Weights of a small transformer language model.
Training: a variant of Muon for these matrices, 148M tokens, 9009 steps.
Each number is 128 + 32 x the weight over its row's rms, rounded and kept within 0 to 255. Layers, rows and columns count from 0. Numbers have three digits each. The size before them is the row's rms in percent of the matrix's.

# o: layer 9 attention output (transposed), 128x128, rms 0.108, rows 127, columns 0-63
# up: layer 9 MLP up, 512x128, rms 0.145, rows 0-99, columns 0-63
# down: layer 9 MLP down (transposed), 512x128, rms 0.0705, rows 0-98, columns 0-63
o127 088:172146136081170094140149177043137089146155120186127164109125104091151086112116114180106110100145104085141136094185109139163109188087120138158149095124083123091140192132120135086113176152122117
up0 085:133137109133127150149128163157082091105116121088104151113157075121137141155119072097134108093187141079117128076081155122157208110123081132086125099150127159104093108114178106195107129099141123
down0 079:126082100091126118072111091115175171170167094124149100151116142125098148104089136128125180149132091173151135170180128108153068157158171099138132192149118112095132103141117151101152108144171127
up1 080:119110097188100116222127120082158080167156076177127116145136153157154154155164142052163085146112109128165140198080170152068120119132122118092124105174129149118085121122133130132108162078102145
down1 087:116147117117141086177125166111153161117117156143121145188211105149194147094116096142200162117126113146133182135093159087112104016118146144126087138171117140142117180159134160090115163178097123
up2 098:176119064080138135162063116143088137121147102082096089112177183146119162119120131134143075170114147115191111126161130190148093140107113143191148104174133167115187127218158131148068153176148146
down2 089:114113199113073171132166103068118131125155090143151153117105068101167094130120083094122149135078147168083133087073093099088110128088162138112048146150157168212089124108155114106169166168141158
up3 107:144117105165148148161115098069140155131134163121108117111119104097149130170138093142030081114110107136078178107159108132120147157121106165126080100071151139185149115159134102168090177066071091
down3 114:166062092078147131123144123130104122138106116123119149112104130119121180145113106104119151155150123141135142100170156072103079141177133131163171116163162067144143136111136129188123126173108101
up4 102:104157189137055193140103073072083080141205162130154090117137082117146096136062115136050102117126160112152100129127086156167137130094178155073142124150104148133112111117142138140242139112163188
down4 090:143117117157098134178182130186125150139119155182105175085125174126149114086143122159140095131095122049091117079091118102124161060150103122147123100122101149079130162127088174166120106164107087
up5 100:128170152228149139193114127144105111156102148084129117100127154202153076132119094125129112214137135175180100154126130110138141094132189155097156139101101179112167123196146103111113102140083113
down5 101:155190152097120096114164125146135137173172118125150146170154100123117155087142148137142071122101128118133122081136137109180126170091115100151150116070101108115135100031115122085185087122116158
up6 103:146158135102178122136104175108079105107158090181120143126153117130114137142101178136148131049105088105111130113123091119111152141109098182078069180044115097102180138112167135109100130061152124
down6 114:111122149152084101162143118154109101073101135075113148091060102089135136153156129099193159085162142081155180139136156103097124179163141098141089049164118179144127125097146172156169135160122107
up7 097:232136113166140082162154117137121112160073159184109083148150132114133113189145076123176087119200130144160145145126111144073134100149148129105097100094054118104112041104151126155178137129130148
down7 099:106078149128074124078135131129153135115093148108147138113092108098157202138119108102115181146021156099102089102132149158162134118127108110115173159168152081082142186160118062064164146137203093
up8 095:115133173204201140156127071111098082142164154098104126128134110109109094170122085079161081122165175109134136115114182159152138159092121090116113098102110164130132069159148170111098101147141177
down8 099:172119122043081155144101185150127145108095101096147139152153130221146157098071170087134144122151123141186129138147121124095117132166138155121187125163079133113133167096136204104165104086200157
up9 081:119166086137124053150162046085142116160114107128177117174125140096150106142116145057130083133142128148063136134189119173152079121121119145177160136131161112145078187105180141110140083143122157
down9 086:144210097216105069113132128112131133075139153159153114097121160080151043150115127109067129115182123124110149047178084139125099084137095127169112098113084120162176125105148116089114093095107154
up10 099:212173146163118100149113140103151115160104165090103071155079161098142126160081178132183098082147095165083148128146110152145083173133087133164058134138134107141178092125132168102148131109130108
down10 099:126115117088104114122134152124108115094148182141048165110100091185084129131100110174114157122126134079105139183061158129162127068100152171104134169100098114135081058174101121120164071158105096
up11 091:084098154193146143153107121175131125140100137120133089151139099130156165145101129107116139062172139117104116130081077094040160168137125124160049177124180107114135109117119143163142140103128121
down11 094:110136143032121144055153104148123108121142111108121123170156143196105144052158182121114128141062161140099134111182123096122143130107089127123198147145155077195164127153140129165104100129098080
up12 098:135120171146116113107127065125124143153119143176160145109112120130142100154098120149206193129153142164135087090086159107124113137107123147104128076168165151092114174114160115067182155129134108
down12 090:079110132108171121183126178222183142074124089141105144132108125126129185139111088079143112142153151113121096174176107118080144150142000102084099148145124121156093098162159142147106105118135123
up13 093:123147052168164217060133121130074116134140112192120089136174084150172134143097143184103160145134077096148061159158131114113103152139093139076121163137161149114060122129085123118150080117110164
down13 097:190126107073089103115152138163123101102076165164142175151174091137159124115159079101165138198141133121115081127131102116101122130131187137095152091120204145140114101112141091139172155123118077
up14 091:166114159103150123128135107116127081114144151135170122092118125095142128190133154087155087114146104143106093096113145135146075124094144180155137155149128125161124129081198167043143157223169160
down14 090:185158084148183135153115125146136005156121152186162126139146077122083105130185112133128112163115109166175170089105126119085112143126116110099117049186138177101081137160142097201138138094095108
up15 119:133156124175192108159180109110095156111172114136082160147188138126152096171143102159088087129108081179106151139161093132062087109147160210106098098123153109153141098102128154101134106116198129
down15 109:120100165129165100087173104109082168103131158147089124156128173195116153150110153061157140103120150169124146146142158100099124203153085152117100140102153189121117184154082140113083107076156180
up16 059:095175108139063170103125130156148175122103044112171157109109192129099125099144115150074125153164108132120143193136081155126121131146134185091103151137156124113099195083105121134124187053140058
down16 064:105145161121137080165132163125113112152105121125145082109160160116129162121093104131184144100210130145127151039131164076132126050105135090130106155114116138083067129195148109091097166137089185
up17 100:137099111138082131183117164186086111149109071167158100084160148173118147135100156115077192148109119069099120117132121143131079120127180165174145143107125177155126151061213159154135120130098097
down17 096:150111153094120140144162099097154155138121101156113125132163119133130048167110123122126113149193147055098143113051111126147111168108105131132191135083152118146127047177108128166074140173129121
up18 095:183164121161150077167211114177135136142110121147076145103149152152114144115113124106092171144144164080060150175079104165110093133133169132095107124184166072104155119092159111123129071155133100
down18 094:135112160074198163121114137084110120130167101120149075097144137121114127124177126154114090188182118082108132107136179092071119177108064146158164092060095144183121121170122141137123111098138108
up19 107:156197108157143142117149150141177146133087110081145060118159161133142143119080164112149130173099160083078152186138094177086112095136128113116119142179113105128129164135196118150108166126138139
down19 099:174111175156119076101130102094086154140189147115082131169094088161091149171169113137157138086169119137182129131126106078160145109159079107141140117081099158117120079132102176125143119154162101
up20 099:118167139109134159198130085099191096129143137125112098128121094118123065151145109086069096116187146180099108131145116157140074127142068191141121091157155121168123172146168124088147121140134098
down20 094:094179140176094083141141124132138148141088119145212084136149169120112150139154158140105148080123114102125086129098058157164168137108125066117124175131045094105132138140035114110143112201090139
up21 098:144121087140156130138144104107132142112115126172097189118138163118071153081152111068138146085164112141077119103115079162087153146103106182187100116127113116103118140150136101128061108117139208
down21 098:134066115097172063142147087119151082144130075142119090165121079172093134157124114164134105092112183157134159096113148191121132163079176120184165103114096118136120066141126130148172079138036103
up22 103:165104153155090155116152115121129042168153162157131076093186208138120110173135146091104077149119146131132116128100100157136159124108092185110129116085131100130130160135136167123139134087146213
down22 105:072141139077109091147077128128149134108109082122144190151064069105114147165109099171197171098191123159152143105135143111125146081133184140174153103120144175153144091082140125134161091183121089
up23 092:128102177073142081134099160100102091108164162118148110119086090084107131120109108125163121187103155136116154197165109124073073190155080133104124036206121140124113093121134181120088136167102101
down23 101:142166114108137153125132153097096102152112130112030103163156095093105147161166127147106206128161130109123151136097166131095147138138156136102116149090123127158132142172122079107194075147131090
up24 098:146126161105119068177122151045114153144117165154110131179157132127157182159111137139123118156147159106130167158120171127164111083165112101125133029129155192099088133080155185118080127111145146
down24 097:111145092068136155093128095123177134130179113064090127104150152161180126093133156175161156140119155143114085156177119142100120062116138142138082186175114144210150144172112131068125063166093153
up25 092:101148140102089107111067087131139111173111170146189135103125080124140145101126128096155176098118178126151162091085133181145149123065102127074175139180161171095173154095137076122113103171049124
down25 099:161129094112103128115165156135130128108110140117084112146069124158150096089110144156111115157100114168054051192072153186129143110159172178086185133112138092141168118106110154171144124159153136
up26 107:137144180141167094140153174110171153140089149132148159162156076139145152087148125134133034168088102116173183120143136054103117131168138124081161101108120129177147133113177155143150077168111112
down26 110:078072103159066181125152088146176098149106094174127118115135108118107135126089065132122142177135112141111156128131114182129151088104135151176117097135114088098097125108120102116158188119146139
up27 107:133122145105067161203146158114138109142094148131111096199077132115107105142130125148103141126126104180107172149113084098088126132100079107120101157113145139152149120128114178154123093116056093
down27 102:134131128103122120073132094128051118118149124097199117118184118140103154141102129118117096139172104122142160068137100137135084157114108147196129089102117185135111107099152094071149151153114111
up28 106:118137139079154134089161085138102077165175104079105113134108149101128088160075103109140079133200099144161117197112156151176164132127090082133088130081110119099131142140128144125139122079162184
down28 103:063150187132102115121138142148123041113148160083120204119119177173102186130161120116163130052198097093105187133101135105111142165138117100129126132116147118157095134120095161174136098146134113
up29 115:144169117189080099128182145154168104167105120074105147088131091108177123125136157166136112135118138093117172135124098120159155132094203200112111137130093147144142144151116108157135161102100104
down29 109:125110129121133088078153109130179124142084162158134144145140146187142069134225152142188130093123143136124133117185102151108109138082131211071128078147114129146161174174170117107123120108111175
up30 099:130136104115166131185130126098177076149155164140168139100125103110107161102132144083104106149103108124161200114202057162135105148160068154116131143122114194167133036159105130138143093096124160
down30 114:152149081097135166144116089104141056175076151114115152083109080100128217124116135112147191136152115139123084146194124104125149184138102096083117135138048194100118092083143102121136106140072136
up31 103:175144122132138114165061102112097150126175157175126116046074118184067129112145098175113147103115130117117139141129162148098112119146079096161099139182117129155105150175125127132117102145152117
down31 095:112135108155121087107163133151162098117096084136113127198093143179141145117123127032134049132092093136153147088120077142141115095154117099132177152099124087106149165104090214162132147141147134
up32 098:134149084097084111150092098104115095104149113130177069103176161139076201135063139130087135126092155097153117171177147151094148188163121135157104129125156110113112188080115138098092143130082109
down32 101:110092102128171102102112096142121097082138144098116132143154106097081117140133146143117177121135159110122138229144126080173104115130137113179033105137096100129163135114092145158128100160145173
up33 090:142195130190143109158138166103137182100143143099184187098109143155113146134067115124084169149098106115137166145133125148109136085112133124124082128174166144151115193133121123151094157076131105
down33 093:120097129105165214158092134129170100115156171159094114187155103086119069105154094104118130171146202164123138149085137112117143071172107180170142113063102122190078139153150102072149121178168104
up34 101:117125120139097118144114056109150099133101148154107101113097150164139140171147127112134148068165116167137148145139111201110131114088148138183078129142097168070181146103152131164050175147063113
down34 101:139141116100128141110156138179129128152097126119174076146120189081096101113149098066155127124129153134144149114182138080150119152147144171100105127101102098147156135145123144185174156151137132
up35 101:106110125130091109085132114184081093154142171067210125138111146152169124166085078099173143145117116155098160142079074136140177092138079150101131135133197156114119105095076160104077119189124129
down35 103:117082121086190194177100158127101143185164181149157103103123142110191139045171113150075140120147125129113095148175203149113150118165126129168128128131088173129108109158063094151114106137126099
up36 102:109165154151135073165136133079116113127111106150060134114126084133046124094075140092137152132174192116122131150112161087091138134109103099118182083173184110113123152116079128143153054145116091
down36 091:093138108145119140131141176128129106133128156132176098169099166168179157115149145111143075169067131072130119097132147203134109129148087191137076121089124147112117086101131081142114192154121087
up37 092:197147162168101045117150121098059116155203129107157092104095096127143136103132060142182127131143118141181125149173149132094112149165105155140082168141164092093164134109141118138182138098122143
down37 100:120161097111124144099154142112135146106154108114103163110083169169128147126190114169085103090110182042149115077101122119139128110082125108113211092115104157150147101149137130083124108142158079
up38 097:177161174171133146132099133098116196069200100146129106139124159141121114111051134116107132086130154103121111160153132103142102118173108133095084103122122127117103125090077073124109129118097193
down38 101:166084091127199133107157091112183105165082165107176176112115124135188156120150120131121154181142080124143095107129123151126125085101169142082058123059164129161144101146141109157115085138126079
up39 098:167123189159152123159102088110085065140148132167156143132141108121133110091130144086167138150117202167157133122149153116167070147138139143133097123057135135137089097152100123141146153049133111
down39 095:094136064105078143117108152143103129144127129118093129093072143130094154139160137159135138138162139075093124162138131107105140077155108133140084104113105163062129101112189134138218077154143148
up40 111:116119149172090087190152160104148149187159114129174106163097031149158138185082120119203139117130117131090131114127139149108115132180103113131069078113142145123172143150158128073113176161135137
down40 106:075135166126126206117125084177131076068143168118116146146128166170170147111141157104126105087109133138149156165163125104170223109121127120141116154104138153184084068141113124125148110108139142
up41 112:123117107111176087211122172093158042111188154116128135148135091169114094185106141140169092137080126132141113157075125109105158115144063093135121133126153177145134101150084173107140077114096115
down41 102:110055173161149138130107166084084149127085120120152084161139133142109171102146169090118148122160114164140180135134068092039148202160157166081112115169105111078149133090107133109117134129137123
up42 093:137144111122107051085139105058151147129159117162146116124062149133114122133097059139139113180119102198155097163128062154146084103111142075157091147140098117137119123173093147138122146155084170
down42 091:149154148090132189153137128118151126168087127108128174154142135140171110190123149155126159143105177078102140157115189145138149176104150153116101115079148115135129097143150158152083065060149062
up43 109:109147124145089136094091192126137084143191098142086160078138108147118168116073056168096117148152138137164174110101145121130134151131161191102103119136053114051124157176125164133106169151167102
down43 105:110156173129139105126107155172097106112151091179173148115120082116121101160078160148124144109093111159096145137133118153044126178137131140132112151083105165176189132161129140088118233073152130
up44 100:118113107125133121179143085145137162131098192137164085086077068159093123114151102134127146131146145168125128134089082187091164102110202121061122136185113067108103128120084119170061200179111154
down44 095:108119175184086075113155090136119106142132100078109167163150109141131188083098140121170072114092178127152165165136178083137091112107146091096118156180165150129107145113129179136133093126091122
up45 095:109143086132157078118173067128111156088096171115049141198115171166116143121078096134118131059133068180116145134170126144137146138196168132150072143147140058114178143095158090104122113155063091
down45 094:081132175189082108151072185199132155152131112153116152146054167146111072020126152125113157129137112111117148131108113160138101207145070138121175137126114132083114130124061124126146127166148116
up46 095:143124084143167129187101099111144100101128095176083090149118123159118113173130145138133073126140105139122116133136138120122179140115074123145104081119122136100159093152086114127171143122086112
down46 108:128143088086094165094077165101106115073177154129179119132142170090133154137108121155140172201164126163163169152093103085125112076120131149073112145132137113119066227080178162140133159105148179
up47 102:092109128105144094170125152160129150133191138099159103106077060101082106102198101117197132128148153127156133180167132120081109187110154165166123096167103127136147140043093156106073131171120157
down47 107:090133187145139133117104057137128096097109092088174131158125068073137142111137135148192112083177120065127113107120074169142119152155144135133110122066186140119175074146123096155193122163156160
up48 113:084133134141133164069153146122154111096152149194104095130118113146198109173118144125080112079119134155109125160121097122111126168116118200083096116095167132145097100190110121156124135095177175
down48 116:136150187109121162134170108104085131149150061164082133170151059096135131141138119103145118096077089155174134120089126086161109152108189138099097144107144107144110131127124105185164088110101154
up49 099:152081140105103068170151158149159099116122179159093093121133149175155073133122153058120103125131088212150179064103086138118152151130149099122094118147147100112042168106088155117101160114151104
down49 102:048169104118136180113096068113130164120132054168129173191145123114090160117080093136146145106145191125091049162102188218100134168123137140131173124143126176142165145130123071135145127145118136
up50 106:172127169111167121137126094166132144141145152147129087127204134194109052118103125077122122123114106091174158113099129169189088129175089147127118217143106154130090139064170138107119076098131120
down50 106:170075100142132093106155102094119099134168130064100170134141130185184133148165122199174084174169142164139089185079131068097160149118080115175119087130132158108102098185095132157092135165181105
up51 100:160100121098156156183141145107094130140142098174048150128170111131134136137128153096175079158097154103127116116165103184164123133146095113081136143140165137093145202143098108134119129121144184
down51 097:088141176121104088077139164112142141141158147103146107094157153104184141098171145113126115115173063148083131103114108131162059124126150070130133170160127123120110193116131160103131128165112076
up52 083:071185135107084053146119140155089138172122082110165126139068115175107098100189084130139170146160191105146075114112138110154129091113135119120123131102141179152120168153133164136150109126114169
down52 088:127102115105100171058122133191122128095151121141135142097116186098099158090085225124118063112097164163124140190120164151063118125113150149176146135164129096128119099128075102159106115147139069
up53 086:157157119205137123119113092138091085108146122124142115151100165203164153070124124173157140131059143088160085086137142147069114147130140167134134144159140186124078084090154122174167104079131148
down53 083:027081099057134100153162157140177096157150104118135122117178132123095145139089125143119170104083145125136155140161149133150125079153134099166119099131120139160106115193107108104076101133173165
up54 098:162205121157132150143159116148103158184107129104070119124135185077155100137051105097097126108138116133063109164174095136112121121133121121099125210098132124105090149162150137190155102137144091
down54 099:075103166153152122099111084174184097126162120113138119153127152164135057105147126127106196098134124155143122126066118115124077193084128138104183187111105163195108113134136097110101088184129094
up55 091:115088116151218027105133106161125118085112106155191131137148157102108159087093122125121136204169138114132124127152117127135097097204147117100070137138149124142132108081101181137128120100095141
down55 089:101167138140117161134129138134144115105167104129114133113133119209145141138161145097138152080169117147112100119128165142072129104092125115186119138155049132089124149193134208127107160180155144
up56 089:155124144137073127167135156090090150102139151183122150122097115128105106112125140154081164042096137108128123121076101123100162097039053159165129152101093196133113155090123132171193081126123164
down56 098:095142104090128133098098201079101155151134128145105152094149146111103146120139164144143148155129113131141100134128098129084087147141103121083197099158099118117150125152139181104124162207166127
up57 101:098139081139076165143106116102136075166120152116101093108168074099143122119110128148218138213162072140154160161117107151197154112101167137103113141069123169099205112103133135195143180117100148
down57 097:123210108111085174173148107129138179115206107129150192085094151134129123126103147107122103133132105120084144105146159117165167093123070072155161116192112129119093178125107104107065155150203137
up58 089:182201175132113146121133130169076107101132122159169137088095115062140121091071118092074113132107157108153090174141133115115122091138080167136170163144168138153070112112191104148132108162101110
down58 093:089114081118186121119054134135140115107105107124151142133144114103111149064130156170175167120156116080168166133083165108150172139170168134137178110057130140150202072135148129141174108186100107
up59 105:138177082102130105140073077132126086120175191120164132125131102108132138193111114150116128134190132181153110134152142148073093135093100147098169137140153160122068135093118148154108133126144117
down59 107:083136109128135096133086118091173117078070155126159147091150098194129116129153116097084153168137078153119156119201117166092082150089150185133101087192108101126146111065075144084159148130149166
up60 110:141179124109160162166127183125152105180206111130086109131119089145136170150088124134106157124104116097139130102144131073135093095110119053103065167124111143064147158155114127083100091106164140
down60 106:115110091112113150128168140115133151141120167137155152193205072129101172153096115107119138134102132129155166144094112181083105139159078097132200115111107166128064122077145075097154138124139090
up61 098:118123109106123184086128076086157136111109096123136157115168102184126150113095181137117128170115138087183106134134105203096123156132148136124118188105157138079130212105100135067085181120157137
down61 102:096081140185147120126173109126124151087145116099101099110126089195136114158138127135143148117077064094135192124118096186182172164057145093120151133111135133155079064092097092098124170112075179
up62 106:122159178148064193134131153171088115143111127152101141099114151130115149128110135073096081136135105143148180148054087092134085158138063187157154151107150119120092221136124083143116120160086110
down62 106:155105106160152139112107126077116129091101118178117159094086117099105076184146176126157128168119114173181124132187203099094124197117114106174093078136133153146120135150146134076087108055193161
up63 102:218109122136076100170192145121126109132108119184151122144123193123126098200181110106144058145113064170132070142120138126122145106085136157124149104078123083142057159155087138131155155142149090
down63 097:136131100115109162166093145124143056173200116066109095118149089147102141062114135169138113143132129098154115058080063097186102155100119135083119100124104130110165145144129112171170120174117123
up64 105:138158128144113104112150094173086110156164132095084138098159154174121125210159096151139106169147112108176154084138148146156087080061131165100121163158173170061131112113151102143128162157124127
down64 107:130100158080108101140094156124163126154133083140184138179115162119103040117113160118119181099100122153102190158118178075132103209139120145082101125172129163095089109072172127143121136149142079
up65 099:146073125104136096117115098137146153210105128139166115102117061133144174163048159140189132158129160110157150098162129138128185100131062138138077113113168097162081137083142210114103165139143147
down65 099:131139146147152188173157115072127142114169132162107113146135186153138102150176187103056158150148159096094081172126131105163097131115186146137125148119059176069150092216113112135121065143153152
up66 092:165156091140114171133130153108065070111124115127087128128101115162178115127135179132109133182145136096126137150131134193117195173101189107119103176124169204134105159086086137092124104125135129
down66 090:082128136134100098163168141124164118178143111162166144085113138134059127194143069124152109072121109182147115101069127099121128150173152143181122138155083108102134139148142111127153114139133105
up67 092:125191085113139104155101105126145114091149123113175160148133136125071124127134208149134132120024070131127128084151088152069098121129158166122062130137126158151116206098122141200164157062143122
down67 087:158089139104098150122172102124102100128145153150136092193126131150145236109114111142161104172141091096202082185141154136128146136130120144164128142109115093117060085154083089094116096147122143
up68 101:128155097159099109128082093100114177169165204195076140083104127084166095121122103120143130146114157137145143151147126133125114138091151119092055173101083138144151121139158081058135130103139076
down68 102:114086094099164130115107148079133110073124101123166169165124153165156103128119069182155122126123149128165118100114155219127114169140158146072125097106084154138115124145041193110099149114108136
up69 111:117124116150149133130108113089164139146129134135159157115130070133129096092077131156164103147120160116169152111087153132109119149057162095086054150056096154076161198107104190096146138083170115
down69 120:218111158118137106125089083160171150101072187108145088153105134151107214120114132092061094178167128084087106118182136172117072125144106147165156159123147125180105123115123103192131179142115132
up70 114:127112116142140081112132128103122099120182106122134181083152126172118144127199112127125100143095111156171103161141062133113140101130124076092156104153180155138135100137077134172058132126124142
down70 110:067068158107139083086095129126165164147099110144095145100151168151057107145118111150121196148134149082114148080152108107092142102091158096135144188168078095112170094112113172119111164145069148
up71 094:123118091124174155156087147158097163153077163156084154086123115112077138092103093118092115112118138224121151087140083130164159137126181142142133162129116070153134181089157116128125193106153164
down71 098:081125157111110116098109134146156099155112124135122167175152195073186148114079155137094154145138136059152141110139163153064091173132113097115135160135101131074076138125026148116187131204158153
up72 095:198140126099170142138142077106138180107099103134091129182053165116110166115139127114122143123132147140136144098064105144108118193164086142115103119132099159150065116101094134114107103147112161
down72 087:116113189112133087116120111092178141087129133134161118133068174151139128107143155170140151129130076126108090094123085147165118218125147191128111056120110152115154129136151120100106100123113139
up73 106:179131179138155084150086155146168165113150132109108166151153100111104103075119137124130115099068201118131136126145120158094163122103124172177059178127132093148123150191102137127073105124116105
down73 097:138130070148129142144125088197218106091140126134100166151074154241118115111145145128127110106157149145164175151161127099166097122114154104130144133111125159171102092113117122162171166131155158
up74 108:163143144130150147129179114097108114126092158138166141102108149184187152172134135171140072075145186134127130163150117171180112100119156110141148129203117128092164125096177088186124159071162112
down74 103:073137072107090119176147122139153099163156100158115073175148175105117135083062082153137097156106099147122083098138176149144144089093204127149131181136161121131106111104101180131123140136176097
up75 099:095173175113140099102058100113064156176134133133133182180142114116137133110086153145082127096219148129141081133131154107139137157118136130119110075130149136107113155119139129191059100127124137
down75 096:176098115124148189089096173124177092168100116081143087096090086161092066109146168188128185041066126120088136103117169087216153099143077169099166128143112170079072133137077134099163177151114118
up76 104:122127078124127085135062097115076165151142087170122180064144137140155133129141140156143112077139116108167104184154125123127171162166079145121076132173146080133160161125152118154137117120149114
down76 115:169150161091083136138149178124123140061149122095106167127166121122141158137176110060159129180157146090134113128135106131148086162118068150153150097096192119118113149134084045086163085104150138
up77 095:177121083172143179119161110201134121166134120157102152086098152141133137049114158137136099160095128160142166066104093156129121141122133119114147183116145115162098115148089098113095121097118074
down77 097:097155103136113099111092123109155122128132134092126129063074107129147125124152095141097116131157117191106074144052175158150128152120097096143141107163138137154129104142185151174144111137125100
up78 101:152135094092189103111082084162113127137078096127128111114165155106147175098167121118128137139153109136177176165147130145122143161070089127041086173171119118086116096153076129171165129062186110
down78 099:159100104105126136162143122135170149091208103138154068119146194089178163121146117072164113227148116108134161112116172144115066114122087109123131088103118177179111148172043071136137125138156138
up79 100:136168102038177092148201103125103117135128137121090191150070181134140196076126092161092116156153170121131107106159145103116157141126143085126118174226153154110174053131111115126190149093135123
down79 102:104109151097122188169160109142077141092129117173118078090107158126083104146135186120124185149159140091156145117093069138121079140143111080156096129115112141131145154160116090169144126116082081
up80 096:108092113126142088159136091126076135166144154118104142113139142101124076123093165163123111090128120130102139120110082137127093107104203162129119197133131130120092182170069122099127156131144082
down80 098:150147078149132134130156129118180138121180114123181092114136096165091158097173134111145147098093124099175053067136122167145136143132090113141127114135124070176160144128194146089091139130081110
up81 105:042122177125129107158058121115159131114111147119096114092140128126135154111100114138136171175134143085148180149093090056143156101099157168164103107157177154110116190068094115168138149119092086
down81 102:152136062144113141113110165155139173159069131106092079156141106126107078204154158115131123114100147110110127108167118184183160022103131074081124176155142140126135102120164150130165110176136151
up82 093:111167100130053113106177159099149121076124132156166171121061152129144138111111125097071108134133128136140149147169102158160145110172160112051068117182105129080086143095099105178090110110085135
down82 093:128153109117167127183141088128124087107090116063138113071121154063120112140167167139135152137153106155141140117213111151141098141129144186125055133201178114132157105066151116135163133182150116
up83 107:175145148089112156086169113105089098116168160131175129099110115171169113161115085156114070137085148136156125134111115162157168151102124126114174091050136138104077169132199128130184106111195197
down83 109:126144086191141074182141132191102095107172122085075105129130137200126188115162179133143095104079126111149135157135086123109168079089127106155144116112136066137124103097173159145123078177103104
up84 107:175175150145145115140173142116111119105090127128180132126083120151137157081132121146091177112159160103159170149138109162135080151163137141082127155094173176096121128127117115179109079114177143
down84 107:151138139166108156144093121157153106119141118141085179076102160170071116108112138167211118073117145120134092097130151119076172208178088087106139144139124106152133155096137154102184143183093059
up85 107:168097177159126126184162172141137140153189171124085080091065101139122129095136120130190120124154140126108126106123142135056165106138105161122095123133239116185161075091117163130156144097111103
down85 105:127070125172173129125192078099122171110172134119115064138163143109179170125137110091132150117138091166126148183145101106112130035139131144123115110169116144122119126125126128090082149100143108
up86 106:156140181150115150119146102128149123143085111101071156102104091106148112154123150150124129097124077153188199077171125162128084128132108146113103189123115174145107127123146130140168152106199119
down86 103:103180132121136148161155113178129103131188099158149132122117079102135085080146168108093062151122087183107083193109139082150138145170110091188137117141185137100137102100128144127149171146073146
up87 099:161151125104152065169074106135139146169171144138164118110094181110080155138067121185100142064136132151137122136105075150155078124213162137189079111141117147151096135124199167135160108109155081
down87 095:113168114114089154107122153105071095134086109158175054088116088167192130149086162070134084125156100083178169070142164108151219119105113153130139142141143115080104166137143110114155151148093117
up88 097:102132130105122083158130063065153128228156103160111087134139159123107157144080116181112134149189128116157170154109106157144123121098115173121067140126141134137132171175090174133132072076098138
down88 101:105150119135104137120087092117152121082153146130140109124181124113134124139130129120090082124108112051087098129169116166126076109100157091119180158207079193105113027185141098140092108123091120
up89 092:126156094103158143108099163097127124089113104063055109116154123122071146178138151150135148153127069135189121156118099156134080181141110171156077166107151134164100113109058127091090128086144112
down89 096:121129122138064132123110137108122136155124147189122153129089075101150100068108109157156100170171165087076117135128120097029158072101132188099126122159070126094151118196135076154088168111140185
up90 062:100118095118091131145172099143134145160136174082193159091123167149110119138139162124113141109145096129104107118104140198139115104170054144127097099112144104114117173106121148175095093137160097
down90 072:119153206133102100113113176159100125135084096130153088117140182113116149131092096163189100124126109103175117078114127112116149093115186106116149125114119143105068156159128053063143168145096163
up91 096:096107151092188092158121127098148133138091119186131183120151088142112145157144156067117157126161103066138133123147134162069138114157120168095159156108088133077146221098180140100119094127158151
down91 097:137151107136096143116086150102156155170121143085126124163081156058136102107067126191162114106101171205154147108081114122135132102138173141161063122167168142126098098150015144141101130125168103
up92 100:089142125122163140149130065178149132118119089191059158150115139154069184130112178124126081096105070103162123109091122110078149167109120118129104143162155135134137085122111112148098146084141049
down92 105:207106161105100112114112137111137131146157130053157114082121103126111096100169088133116148173141162104150113151141135163147127101133154143131136218069115162144147167124176150133141080134123168
up93 104:165179106179129096153112166087093135132099107192147182113145135117132131167177133148174147111140102100146099073102149156120091136163140129129112060141077165120087128123174140165150210127091181
down93 103:123099106137102113158139126125149098174112125164060098133128129132102146085020121103104079169143106089128152117129118162127204081092188113077129150149199171141132120126048083178128175144108080
up94 100:112123140163107158155095161136159161065168150123136105075127115129147090092176091111082106153091084130085112090036114101134083141156129179082162168062127122084124142181122133184159054156166184
down94 097:152097064087121194147160108149119092161163099167086144109165169141077152080139198101107122115194131111096137162124124115097175088100164089094171090097092092156137117152123114154153073170082079
up95 094:133196106150178102148112111150106164083116121120104064141124112114157128158143106142150210124066134117060145168063153127079174131112130145108116168140097118138115099128108143151124137108059146
down95 080:066126116098065100159199117081171156173147100193098179112113112101135135119157161133119093088164077065163108124154140151119104192118160169131134139132099100139121131142161131130142112167128134
up96 098:187182137119112087129102117133132124095053131126101144115098167193079162104098157107138142131147115157174070133140105089115084194151190129091103130180159122127158116088113059074138106132102118
down96 097:147078094170139140072190146123137140147184142092112099141161129077151030113121050099143148120082115117134175145078119156120128103146120052138096137101113155099139174158165204157098101156143132
up97 111:156115125122117130157135069132089158112162117125173110073100117125156070129149159067142199165143172102140145123140138105090094074119117090028147153158132149151124093069108137086124101166096189
down97 108:147135172142164083061112144116085127143090136095186124139112105131080139165081092160112081102095096153140150114173098149195146172067106168159076166122125111171182140186136105118081136107117150
up98 090:116109161087094102134124118127092104149124094140103120140175139175105168157076099122102167180072207109105071158056157134165150134096150151096090176181164102182084143143093136113156080115039139
down98 085:103092190149096144156149173140097100126092130081135102139160140106087100150168118120111112138151159121113187130092141078117162124121098172074152158080122128076132140126131092080104138124120098
up99 095:143178137090089132116104140062179139125137140111127112112134093104091134162108131134123102106168130117160174097099106160067086090109152138107082141115087133082137109154153123139147130171080104